Part of a small language model's weights.
Size: 9 layers, width 160, 2 heads of 64 (1 for keys and values), MLP 448 SwiGLU, vocabulary 818.
Architecture: RMSNorm before each block, rotary positions, no biases in attention or MLP, untied embeddings.
Training: a variant of Adam for these matrices, 180M tokens, 5503 steps.
Each number is 128 + 32 x the weight over the matrix's rms, rounded and kept within 0 to 255. Layers, rows and columns count from 0. Numbers have three digits each.

# v: layer 6 attention value, 64x160, rms 0.116, rows 35-63, columns 128-159
# o: layer 6 attention output (transposed), 128x160, rms 0.129, rows 35-63,99-127, columns 128-159
# gate: layer 6 MLP gate, 448x160, rms 0.0767, rows 0-26, columns 128-159
# up: layer 6 MLP up, 448x160, rms 0.0794, rows 0-26, columns 128-159
# down: layer 6 MLP down (transposed), 448x160, rms 0.078, rows 0-26, columns 128-159
v35:104095138145164143144105116141133128092048066162096140151126118126079110129128083047163122123131
o35:123130119141118190096030108147163153131062053146143107106114069163171092167072150136144107116119
o99:147096112145105180112053133167146126120101059140141097128117113138144085146064138094179088126104
v36:154158127185113169112126115140109141118135108162138072132140096092163143162094121138086103073105
o36:140103127135148169186164150148145095074165131126167135084136098194135110090112135089148148157176
o100:135121124140130147182151144148124099084156121137150169113110091173125122116126099113155144181172
v37:140159135165156084104126111119166100099146106107111119125160119093158145094152119089204122160162
o37:099175204208115124109017100142118156107104177164087067099087095074115142115159162108109216150098
o101:114151182182133133130053125151102170115106160157098091109113115079102132143142167128107186137123
v38:086145100171123163174138089164126132129193132160104231134149138087095160134123130153032143191095
o38:131159132170188119144120098165128121074126069106120081105149186146112093168107108132098150124138
o102:139150139137150128140120075158139126069146070129094092100154155125135098139115140145112152140144
v39:121099179097130098042130081157158131136210151067102119152144090125189147139149183106139119083133
o39:130116186155165127125117105154099104104166139101120111088073074091122153157128171102186094157096
o103:153111156121177110118118107151110123117138124109153114087112128094145121169127165105138104135113
v40:112132069181165131196090112103167065134182153122152089125167131143097118108158131098066180135149
o40:072144093152041111110129151100115110092173114132086176127180093081109129116126132110102135150051
o104:082136110131065120096137146103109126113138121127098144118155089095109108146115117098114125129065
v41:086083151122106176170119167056146114087097070132123112209067119167173135154129117085113123164179
o41:130106079122048125120122119154093148158140140133175177126200116137153117126105103132117142110189
o105:123119083115070131136118125157103155141158137129171157081185147118164134105109096124143125101145
v42:115185082116084203187187154139098158138166106123112113170106144173159159055186181139099142092133
o42:161139133096144016146134147114118133142169147126140045124140139187133068172115026121111074179023
o106:168138165083159064113140103117125113109184137128150084116145118174117090174132077143145075169048
v43:178127137144121092142088161124039029061125175144109144111103117069109135142126127135197161145084
o43:134099192180120041146204059117096100104099118093108103101137084140155076135125095129071088109133
o107:136135203169141047127182074123113097118109135128130122111118084127149109133107109129100147107144
v44:083138134080149096103168235100184061160105111090160110152077112138179118108226148129149123128125
o44:149093178091113112189140109131147112128159170140099100097176097147113161122030152109170057139090
o108:149144185100115114163124108132132106117152139136131125125158127129127158120061129134181084146090
v45:182137111103161138146133151096080105152095137103137124102096100092162131139172131153131105129165
o45:081146152182098164129119081158147179127147153161166160108142125116124096136140122194115172135127
o109:071162155167104133118125101134143144161129151156149134114143124128102102129104120183115148134119
v46:121151194148138086150129115121116137111122077184140108157148099145172174069187137098111138047128
o46:108195151190133121171154129139062106097132196096158136103128099115075145121096107108166109147124
o110:111156140150116130166138139124083110098154167099143145121142121124108149100107075099158099125129
v47:082176089142121081176103138154125146130114119220147121139160106116187167113123138203168126124083
o47:079142191124130146150124139147127129142249119061071097125139124141156148149098082190137169137173
o111:099132164134145114152124145136116128141199143109101135159161122135145158137132100153134152149166
v48:159130167092078111054142141161105202126110123134140110093150110157158067091131184144076119116131
o48:103144083123112135205135116124100113092194171141059118131104125117127101105116109126167114160111
o112:082142107140110143184142133110114140123155152121089113139120119129115095108117102120142124132130
v49:178104128080144171188119098166126086110088133106105188139102091182149132137102140179126160098086
o49:093124084138132161183094168148136131139178137098088182077107144065136158087140123088151076143170
o113:116129096127121167170119162139111137161187122113107180099115150089144130097131116097148093121144
v50:147156124100159129198119169137131161133066162132126094134111160145135132114142102146095163153095
o50:090145102121116091112145122097106137131136146138114198135155127169089117147137116109141105112129
o114:090149126113129110124125112115099150126135139137125169118140124149096115142126112117144101121133
v51:061142141168163154080129159190111127135083152070127142108142156142136160161100140118101190079157
o51:130108178098128115153204162101159184129105036175148196140053108105076083140171177154146069100211
o115:125105151097158095150189130104145155163127080184128182146079111128094095151172173128123087092216
v52:188183074111119132094108108139117104155157143104142138168084139097167067185168120122110159177133
o52:168041169070060084140124081108104157119130062175164130101129177119174119143097126124118155093103
o116:156065151082060100141119069120099125130154072177148106086141165144166124125092094137128146101091
v53:148053179150104181116097132157176145146105115153115085188145166097144168102139136125188099095098
o53:169171119096149111133023121148088069111113155123138107054182122133136087118142108098079169101191
o117:145157121104130086136046149119077084112117147124135138079162121141142115126126099117098162124171
v54:158122137118066185129133133128147052138086105100106101138138107111041148141147108109138101141115
o54:141090157083147187109151083129104202162111103102082064071133139094115128156124085100061073155143
o118:149108157106160182122163076145124166155117093098118089098148137138108140148130102095084097140118
v55:124210109118132163110142178094093131162069139125143170083124057119147127093132107169128146127141
o55:156131061169101129149171128103121097186149089180174050137137155141118148124155092117122074131192
o119:130123091164106125118175122118127074187141072147162085137109126128114121149124078144119082137138
v56:114157112088086134084121096195139156131133142119095112086144148101148120104161107086083132111172
o56:115138086165066195144171140176137115180111138120068076101112018140136082117065116186111117113129
o120:116127100180059185139152155183127118170127123122107100112114046120142097116075129158090130122096
v57:146133119133169124129092152068142117125206183148097097145076128090137120150196099114175138147108
o57:132137176134090113145137154149128116093071131102113139156147205134134154082081132116100095097174
o121:150120154104103108147115141161105130119095141127120139160123175103133156101104121125093121125164
v58:119116138142132171104114101098124099104133093162095078145163091081113093114109118093146140120106
o58:132102140135141198059162136124138110138163109087097121096109132127248104154140116136110102187136
o122:131109124128128191073166140116135113128159137087085104097114119130200111139134123157144099158117
v59:096143140159154102099121163082100073133147097126093136159086130083059135161088160143090125067094
o59:114153175144105204159138128115124120124128129078123156174159157157097107147149148150105057116150
o123:143149151144086193156123109125161095116143113077134140149171171178098113120174171127133062094119
v60:110107101161154154146110128100085144112117107172117084173135077119178133165132094135127148117144
o60:133154164130082099144157054155111135127224145094137170118162104162174140088107156093151194091112
o124:107144158131128122134131089164126149120187136094134175100178117145158151122101134122127157103143
v61:140113177178096130117134111119133092130081099111142130071136093111147109098160120134120168058122
o61:126144110172122098112132149125125090138152136238113134131148081129105100161118187157111079167163
o125:133139112161128118109133163102109096133145119185093149133164095167098101159128153125117110157160
v62:141083081170033076077147187135159122091173137125189126116124133154159145112093148147195105161107
o62:117138145120099126105185093115174099136136136182077110103115130115098147124216135144142174189166
o126:108110128127127132128153097101161127126124158154112132119119141097111160131177107122121180150175
v63:085199095144155159086078130132097178126157155214106134132101083163111142079144119076087173094155
o63:181095099099112167147184089109125033106108103169157151115084083158086123173211058128163200027074
o127:172095105106104167137153107112107075096123100149152139101095086123114109149193084083153176040096
gate0:198136163056115163160117140100143111112182153149099138112136115086149097157101156111129083093090
up0:178107103144077135111104061059153084074081096156070116084112127148105143171148119078096106090191
down0:057087155142139086170070109116127112134115103183126062146106153122099128154139099178188185130099
gate1:138140152039139142050137127123178096087176219095101116143126109097103083084164118102108138123083
up1:139083101105095169094104172090131136085103125114117119184178036112106134093147130188121159064145
down1:205066154135124147146097120189092157110165125171126080149063109064161191152114131159179165141128
gate2:073111159063137150091142163160124092062132111154179138174130118123117134185116110093133121110135
up2:141146111157133100124149121126116128117125108103175128168050088124123125113095061118145148129185
down2:149144057145112159096134101060096115121143121118119084119101113169105131097223106141135154123100
gate3:104127164108070120148126161126106129108136157155107148086142119163102145131144144177099115126064
up3:134153150076167134155148106100139128112169197128106179081073145144134161084103139170078089099118
down3:131124051160130125111139166169115144123118140101113116127158117143183116091156093154186096183157
gate4:097131167090165166097079093124147058066105121169145076164129064109127132113123120143145131118146
up4:118168094158165169114107129100100143158192091149129079195185100130160156134040147117079143122154
down4:093199128138142140152195096111122144105133102107174127132105128074181149105135127130095156148096
gate5:117098147106156154152123115092153159115117145123185058121091115142071081148129091132144124164160
up5:132121175167132100119121205178117073111080072154157091090142059111067147195126187136107139149099
down5:158121105126103132094116130075186082118123086150121186096105152138167140224098157150199153092079
gate6:155100137130115156068096143115105136134151142127145089195227111175075054178112115139104129125086
up6:134093201124186127194146162167157183155137116072124158170141098156112092116076065111125153096097
down6:128134108147132137154118133182157121088088255112081158151174095163124071103113109108150064082137
gate7:068167143166110101157105121127141146122149091181109087172153135122119120141064041152141118117120
up7:120141161143148143159087171081058112233090128165115114132122109140122113195170130138061160153140
down7:152154143109173176139141139171069137166128156094141109071106127168114090108133131123110175142107
gate8:099145090107114106147123139159140148100163083130095147152128170091096167159060167088157155155118
up8:132108158145113083102178079226130203165105107141199128067146139089141167137197119139090124164144
down8:050183128165105170123183146089133162129101161082189151156163117132105117136072123124112151140093
gate9:115147153157173094137170080042098107112203143094172051111177147044154118137136126070133067142098
up9:122189135115146158153161108068140131142137126119122209140147161097086117065144141111084061146098
down9:105162184139140188111153156210114112196120155153182153104095105125100096156144151171151137115176
gate10:141130124119045090143079132155119151133125098099163157121119171100073079137118109136128075103118
up10:192135124107196110128189131123124111092162139100091103130145120162198119088143156114117099069100
down10:108133134109084101155119114101115183154108112079164154129104160141134133103124144136099134139140
gate11:126163176142080128130129184114142106153110151079078104107165177091150103116118047069115163156112
up11:128075109142144083159129084100189140135148118180083103130128067188132146149145134139094121151097
down11:124172131142089111135135163123137099154093100130100082101158126147114136145137140085169116113114
gate12:148141148104050153126144117091114138176122133196065107126151144113067126185115106116131120167174
up12:141142102115129134153127124160086088134070128166084113092127110122103148122242096103099142145131
down12:060111139119167096132164124163200131167133132093171128189126117117116137124045108181131083086193
gate13:107124149130142167151102144123119106147120045128151130160155173134078138111093124129077098182127
up13:157153082137117160142112150064123132135150131137163223118164100107132072115102074098108118143166
down13:137177155135220131143158130118053186139159101086165160178127102099130131163138082153076174091144
gate14:118150127148159148095066107120095123110139113089155146142137176155121178132090077136106098171110
up14:113092154116055120095149140168148132180122133109171101126130054142150121175117135087131121142126
down14:155080126183131071163163087131127099102105106148105135097117113168120142162146132140136129169075
gate15:117119144122132165151072135129085132093141127146129128133089110074132111120071158133118072085099
up15:061098178146116154183133148107103109104183089138165141126161161074072058123064150157114120072158
down15:112070148148152142155166114135180112099118166162126107186105132142105148171122094189123176096127
gate16:185152125106150164129064096133156150148149095128126179125179095090087110143154122116163131131072
up16:138168107118168147148163126097086164124196108123109082122137103097157179158122141146105112058161
down16:110101045111119134176089082127115190111133092081130165139145144114115173078087157150178150149112
gate17:108094153102113110154151119111131132095178159106188127100187111051105140068160165133145112150120
up17:111171141168160161127152172106133074092115142105129111156113159199159111159124114158095133154111
down17:087124079114139088140094081177126153139125129106162090068113141155157115118147128129136130150121
gate18:110116126110179108132167106165207091117177154141139126192146108136125035131130112105161137171133
up18:082067162090108117133138121097124080092112129150123132143112118111075089155192141149109183146168
down18:130159152136120164099188166138130100139115091140140093153161134141137149175089144072130147149166
gate19:112097165127069111145163170121094119101108133149100078128160101167142175173145088141133140124110
up19:139142083059110088113121100168153077136146189068153128169129221149170212132145182132090149175142
down19:049064113150194157121082103110149099103082083108112151184126129120072080071126098085181128104088
gate20:093131146095140092056134159130111133087172150169095120114107107084156149109148132124087100079057
up20:099115089120068126117113099186071098174162182159140200080052109111100091139120141149153143143147
down20:131143135120153134133093147116182147133152122093114183127117134067146115139159153179105163099117
gate21:109133077110178171046114067113128132024195132180140069121146134085172136124148135126135047092152
up21:148160096153122145050170170161072150061119135112133160152124153167173122128088156111067160160088
down21:139135153140162187151127138127153111188107134127152084091115158174139135141152158123135142148140
gate22:081121155165120081150146121114177140093144123184153066150191130152168070172154102122106125119125
up22:127081123103137093185066108079103161149149150124128163137123073131173143135123153105146096164164
down22:120128135123140191126135120100138057146092126133174042127077085102118113142164104159083113140125
gate23:122191127098138111132133184137130114098156100124125097145101154069163159177111129157118109123081
up23:088151145138134177120213081113103110163070091119147174135157160140175115172117083147172113115118
down23:051160108125096138111096171132139136137147133148151093145102119142122089073055151154094106135163
gate24:072229129140133117132153155134184155099134131134145060142108136106104102133089087141113126088129
up24:165119142119180119110090118085118099122187133116116106138124107151097048134090136127082123114117
down24:048192099125112131130143130173129137118112155149171131092111142094133170167175154178139136109149
gate25:102152084107115106182092115101137113117123175082141090149109094114176126163147107144108112143090
up25:102101146104181097134126129146085102138121169167148152077113112157138074108183177198112102127138
down25:119121136095118161123121164147130095040127085147119102175060087195139085115088164078133142107160
gate26:126121120144109145099129107140096149126128177118171128167128131197185048163178144145125145189170
up26:118060148165106115104130095121111148152145147069107134088200085121138130109149119112209069105154
down26:119133131129127152142162196114160109100166113164092152165032136128139114115099149126099096106106